From a checkpoint of a small transformer trained on Wikipedia.
Size: width 96, 2 heads of 64, MLP 384 SiLU, vocabulary 1495.
Each number is 128 + 24 x the weight over its row's rms, rounded and kept within 0 to 255. Layers, rows and columns count from 0. Numbers have three digits each. The size before them is the row's rms in percent of the matrix's.

# q: layer 13 attention query, 128x96, rms 0.0697, rows 0-59, columns 48-95
# k: layer 13 attention key, 128x96, rms 0.0712, rows 0-59, columns 48-95
q0 098:128121136136169124158116121112163117153115155133115146116107147124109145092117130135110172128101124097110133057152102114126163093156169151128097
k0 086:159110089134140114127156098171133124166132051151121118126124134123098099095117176129167145137113142138113155107105121117104142155145162173105116
q1 104:146111135130144173135103136115156117129150142153168083121133100131132148175143102099139127119156112119157107170161129162122115105150094112122116
k1 093:123169172127111104136124114134085106118136131109131130095154112118147130095142050111122103087108109104140112127145134125148129110139123113104103
q2 069:159121115123168154139110171090129080124108149153129116114099093136131127104139145106089162118095092122103103109138092124108154128177160078121118
k2 078:100133101153175108134151140156148131147122143130102157143118164114135091103146192180112153123107128139084160104096112115081126138124153181126107
q3 097:128130111101134163140117133117123139111143150139165107139154107125129125180153098093160140116157112153152109182146135180134136116141116098102163
k3 070:119156165101116085113147127125090132118134143122097107107141104168138123083142105108114109125108130114163136104154155107130113097137145109105114
q4 086:133148122130079147130142146136097114119122120130109138127123145115147154108107145127109100141096161115116134113098134109131130160086126123135137
k4 086:127100156110122144138122117097148135129116150146148085163107159180110186165125154114138156169143154108176127130134127121127101115094118092143154
q5 083:120167123108133117146142134123115145109116109138142186146125147114113129088125134152087151110122114125136152092145086099137143117144115139141097
k5 085:149122087109141125109159108111134140144118082137145145111136119094103103121055133147105132146168127154105109078122111104136140121109146151112162
q6 088:138115111098093123180110122103111142134139174131149125138102104141181151155145117150118108138122120130171115141160120185110110133168158119120163
k6 084:081157144112137142107121110123099110163152127096109121089148116156180139092139101112141132102124139104119148139129161110154118091113126119141122
q7 089:115124144105114195141143116149110160113161145106134098140168130162138108186145125121151090141146108154167136141130150135139123118135145127146151
k7 087:099190170095091118083131144128097128140128162108127102133154113093145111107137081151130083112127110175140126122126145105118104116129141123141168
q8 092:113139104107106122144157102140119147126078137118100115146166127113133118141146121151139133160100118155141146131060125107129144140129107147131150
k8 087:192162117113121125100097152086158149088119159142152128137114128162174132118163154142122149121154150137130146114119135121138118127114125133117195
q9 080:124157131101147150105121133130108118150137122152165145119128120160151070117120179106119119127082091115096164115139127125085118151148150099128121
k9 096:111148108121156145148154151141132145135123133137133152123123123151095076172126135187154110142153116194128128114094112082109130110115147144094160
q10 093:143103166129112079141114111117107108143118135122126101096119125134115154134139084139103130118168108178139090075110121127157135118106136132114167
k10 093:125216114099110111103138112140133116100115119154145117122140100119142101124126113160122120106103139135096177134168066135119125143123120127136141
q11 085:096097155159140134102137110121154093129116144116090072126079151142177132131110135139094107116144115109103112126158126134129117119173176115125117
k11 094:102090115177134124112111134113071146153128137120109093134134139170138125120119089144138089098113116096164076107141154127156110098120133112092155
q12 087:104116139110081084165126131143106100132096142122118143116136148127127151107131112118139129150116157116106099080122142118142147140084121098121147
k12 097:119102133143093113102166128120149100148136167118110168088135110122139142149132074124086116142135122105169132131058159082101104132105103103141114
q13 103:107133162133134127164153121105154100138117144156093139131124150155109116091090144139106133165205084133150161121196128117104120099087097110147136
k13 096:125131107176098097152127133137127094161148107153138119092159103105109110125130111117094134097137103130081124125164114118163163148170125144115117
q14 081:143125115143126153112132143091143113116130154145184171114158129143166127171142147113155111139117087132103112149089120154122149130122116125146102
k14 082:099101161128134119161093126152116108162122123135125113116106189123064114120131115086123122119114131164126145124175136143121134127124121111111122
q15 093:106116099137123124137166126118153185122099081137143139145154132148176143162144126103125119124132183066117161149122134127128067141120149115152127
k15 098:085103097134111109122149152120153136134098160119142096125132114109119113153135141088121122145144148082174101167121154152095106096101101120153140
q16 096:153119128187120128153119163138133119161114138105103141124094118136128143126119120104126101110154156109127086100148125132104115137144113099134136
k16 099:122176125114136085159122134148092132133128136128133140107136129133153095117165091110073082133070129104114121129112102112109151188144135157095112
q17 085:124140123133126090145093164134129151152186143085125120163120153150132146106132087152140116116128173063154119114103113121124123125153127113103149
k17 090:155108071126111099169115155129111120132110138150101104142099137172154141099111164137115154153095133160111133108117126117132136148141136157124179
q18 098:191123106117148113150105081179127108078091111159153101134124104143093142140113149163154114126079127161114143133091098129122169144178123129105153
k18 092:098094131106103161126103175167140128110121108105145139161151130112093130120126159122129132137169146150085147157107166137155133122128129135170165
q19 097:107121136132115067104159121134133119116129107104114150143123126092123116095097148147144098154159160157104140127072122146162161156140106160127132
k19 092:120106101105129137112160133130096125168110145101077115129142135114114123137130123125096124139129107096168151123106158083111122156119128115136178
q20 093:157126113091101129155117110116097089102109114163133158122120090194106143122135123114116142135197129133138101148146122109134164154119082080156114
k20 096:134163115127139152142126097119111137161170097136126154125125105145103142152101137115164128118142083172121133078130111167130140130131127172090117
q21 091:120117095083132128124140096153111105123135134117129108138097108162165121108106154136080168097084091098102158155126101152125121124146166151167111
k21 094:096122182108133136109159122108149077172079142135124140127098167161122150141134130121108111165147173130143087142140130122168141136084140080151144
q22 111:097128130127107148089143137134117094160135108123123127116102121130062098103089152113100107135164112130166142106130161108099124090115117129161122
k22 113:126118129153139106135141071144129108118143149138109135123156130089112106089139089164159155146103132204124130099119075131139192100142107116103117
q23 082:105121118099152103086126124147113141085133136147177122124126145106159138145133130143151108154114082115160123100119177165128106152153125132120127
k23 093:156083146147115128132123150114145101132116129111137121108126116095120134139112117115136126152142129085122127115117120146078172110121192174105137
q24 081:113146128091114127118103143118109107147111174108074100143120102152158148155137115134111083129135136116164121105139133133135150147135144046126166
k24 106:103131147140132100168111073119135123118160152112136121165122172142109116138162154108125130126113129105147114105151065139118164097142116140142110
q25 104:133101142132163149160145110112148140081088116099145130142087123095137139175123114171134095117094136155112158167110136140137105125143145160134170
k25 095:123165126175111176120139147106143157104084153140181137109153116115198131101124103115116132151116132107130124122141204160147135151104121116131148
q26 096:144104167102125119141155096105100102129104132114122122109161135105103119147174102126115146163158111200156094142166118141125163132120084114103122
k26 106:159109149108163159102118159107152130189136135145131122140145125167111090154110164127117143122166122157170142107088124156123204135145133146146127
q27 086:175134137140136141152127111139125133078083096125120101101191089121083097118108158129163098162078088126139104118189109128114158123132098118137138
k27 085:118111164183131104139094135108167141143126152132126159144124154127147104078117165157101151101132140143117112175117138123095137099135158117125175
q28 095:122166131121135169129111142111134106109144106142147154135125131120135153150094100125132113095127108106140162150161153145114108149139138131168089
k28 095:146169111137174135154104087098075134121139127114137130120146132113160128130121073160161150113156067169086135123130152115144113126142133141120135
q29 103:120112098093137137124145163132097129078154137143099159110162102142071100112118085109101112125111125069103151152113175182102118135163160110142128
k29 092:113109138115134113067129130111144137092126127091080123146094159141092144116153148155118116123132116108151135112133145098134129166127149164142122
q30 077:144100121121135138105099134163126152105103133158144146133090089182148112112118113138163135123089160146089078132123108160121150158153161133149168
k30 087:110139121087128132110158150112111104116117120113103139168108137179194099113161109121085143118089115079132100151131125120180106151148150131107139
q31 103:105141142132112137162146119132139121125124131107123123104128127108090127140123114144114114139155114162116137140087131096148144105082143141130132
k31 098:146169104140096155155164093095071128127110159131156168130144110092137107121118152126165114082145088128133122162154144106085156115121121079077118
q32 102:116125114120101093125115147119152111166135128134121112127084180156109147119110106132133146164127160175132179131053127119128131107088142139079135
k32 095:129100145160096155154134104128147155144155140150093106148096143119129127109123083144140148174082126097091124112106106133158178118128109128114155
q33 086:136118124159139126175103134149141131131155142158113158113105129147137085108139099176137121118126098106132158144089137094140142123146082122148156
k33 100:138117159126112088104123074139140104113072125074166110160140155115103178137108128113121086145120125148115174138075096124111117099141127162100166
q34 105:134141143125089101162172122131133110179149145151109139141148155096110162142122115083112101138123141115169151156138167117141098133092146129113172
k34 091:082171143165127093118117089105121113154113131145154091111138170143123152111131116094100103151134112151122153119173151094117124106115125150142149
q35 097:121115158149164162101155147103158135151109127089159162102125093107108119134148149150120153119194139141131112165145111103081146166140179147144131
k35 105:145177113145145164144149128134123147129159131151158138147138101111109108148109154148155094094141091163157139128095131157129134136153087146079121
q36 091:109161148121143200111139124138143125157108126104091100100131131154158120131085131127152117123109125082140144146174124080095079105136133126103169
k36 087:105155138116150184105138135103126131130141081111160153135129127159144162196167120144127075117107114148109144148090111121114130124132115136134135
q37 098:127134120087145104161084123140115141138122103137074121119101153137127119120135099111144195157136124163140109152173120132133141123099100146096128
k37 088:099104121122143110146115113117141077125140120105105128122098127110087121114115164124115129157119140153133093167111085162109148120090159097125091
q38 090:147091093118138192148120114141125146106127125137157111075154102184125152105135154145136154134117136115108118174100144161149123143101113117125137
k38 100:145126138172116092147168150157140135104136164163136149122118173110141131145139171122157089120125124131109137126117149112120086130116128119126125
q39 095:109180132120104149171139165096159140115095121114170145135150124129151116155142122136113096155120160154117146159101109162122108113080165144104151
k39 097:126127147096149134122128148124071134122144135149135125125112148116129107095121079137126095130143074142186116158121140125154101050090092173122170
q40 096:137115138122153155126113142100077090116159127140140110116112104153111148141151128121098134094156136143175147199141118111138148126125127114130122
k40 093:144131124126121120133134137123106133093175107118154135107124140116073115165159115130117058098160090179145151122131121122120162128158115160123112
q41 083:111144127145127139099144139097111098079117112113136121132141103101144165156099097147114096123085148130128117111099087119129159122150140103086116
k41 119:154106087148107146119160155130189142118100116136145122121103111143148129130117187125123144149130136108103135115108139166138097112129143102123155
q42 098:117076105127104153176098120121112159124134129141127109121108139158126112147127090126154080153084112139123147101157138115148135125142120164098106
k42 093:139106113116180108164120127111155119161130157139114183153140102153178143110123119134136101130117154116161181145164104112121122091150154152090127
q43 097:145129144149145125111128149119138096120115143157071148088174140152108163095139088139139154118166109123155181171128140088142180109146103122116125
k43 096:135086162142116142130144094158171092100153124116154095139102177060136103140095163133126123131134123134104107100169150150120115136148119116122141
q44 092:112144097170110139086157166121132122169179107182147133129158136120128088116147147112110136116141110132140175107143129147134127157147134187172107
k44 093:134081127134108155127090162138166161148138123176122124134152147113111104134130173147116151122101142114153102099134161152144124161117135144134144
q45 101:105093145182135148156098091133136143171127133149081089142101137163118110141137118131138136150114133105124107140113135173149155082114160149130157
k45 099:094145159150114117142085111115116122158071129115088148102142120133135121133132136116131118106135116169173158171122155159133165145129140171153131
q46 089:141148114126130113175130090123148149182098122102164128153158126111131150122145163131087108123105102072139109167145113128119147143170099117162149
k46 087:165128121154123096153100163119118124126109142094165155109132154142142142097182152153124116112120126075154059151152077130156139133137108098177109
q47 096:092133123166135092169183088127147127110082140139120103106112182116127143133109132119120147076127165143106189140148134108101108125130139119115108
k47 088:153151124132162153144135089142102181140112123134142131091128134132082137160113096154127134123142132142099146138143123195118126111159119095120115
q48 100:127149121161109133116118179138144119135162148145129091124131112148115119164115125160144086114128131105124118146160090132120114152148123144159132
k48 091:128119158092153107146163112122116150090153063153110139141136119124140095114172113138110144121059118088108157149157107126153143148181102131120150
q49 082:133118149191125125115095171123121090121125119177107140131135191154138157167119145117103150137141153080128125117169158098123117137109117128166085
k49 084:142154160139108132116121153096168137140103092162111139128136168142152126112141145123106162112121109146104072110106132145110149141092126102162104
q50 094:149115111125109156134116120104140127124118146124122136128121111116133151138121129078150119124177096104121149161163083170100159097119141123085121
k50 099:157123124159137153126129116129167177110116111138166154149114146067166126136131174115103149105187144141138125115094117135108100120138091181118165
q51 096:119111126143146112119096103121117126145115159037134122137109131120161118154114131110129167159115115154138087151130158128081122114110108147175124
k51 100:143103090158155154188100122142103117133126149100121144109123175107141116116118142134164129158132166104123127100086132140125141155100117104153137
q52 093:167159091122134125087130165119114134159108149103138173111118161121139156123115146155115155076090182111088093162099121090080136122121124125132115
k52 091:134133157125135133110138112141114150135135125047104160116139127083100158129142146121088109153087111121135117138169136120146104095131121082145119
q53 100:106154113155126130078151080174126183136150119099122110103184125082123104096096102134126118141160147105154152134092140106093096117093135151145120
k53 095:122124123139123109156133116165111118125156101108111143140141102106124142183104166141102132126153094105158152063106148165095118135167132080092129
q54 096:105112124144135129074104122128180133149121105135106090138146139126164187128115126117121131146125128121136147095092146136159093134137106169096147
k54 110:159164129140141150136104110114088115175164130130136127128132101168100122150121089118109082084095091149151137125162091130151164151148138122101112
q55 091:092122086135132099119129088120145131134070117124151146122147139167129137131127146168084109130112105129112080117137145145113130104205118118093132
k55 075:126170098157119117114143162105100171141081122151127126116119125107138177160082177122115119175086128106117127115084122098162149158096161121125157
q56 090:113153101084100111102095096161107172143124111159132083117125108156150138125125062153144099130151158160133138110148150156155173150141122138121101
k56 094:129081140158083125107124134136117122156089137130166106133099119174121176118077130157111119141106138088153170125131149126127113117133126106125102
q57 103:142137117110122130131105114135122153130136086145139120151118162110118135152132123098130132118083119141145143200147087108154159103133125130133135
k57 090:085155140111158117158100154144117123141106162104129159118133189139145169108124105127111144103151091155170145123190095121110131149152126135127140
q58 094:148125152114126140103133181136159147141085116145177128176147111142123084120137096162113111112148125125146137157066126141126102132136125107127117
k58 085:113117135103114141109141156132126131114150109102137119129110086119124084103149154090159096100151112152138113094175157154100135137156128113110098
q59 105:145159087147117117113152091166092124120098138103098123138144112121149124182107190126155121155113127100150138109118144174111104148137130144108109
k59 098:133101129160157156126102137158061130115137122124117185131159074164158118132128125108114120117140108095114132111137159124138119142110142127153099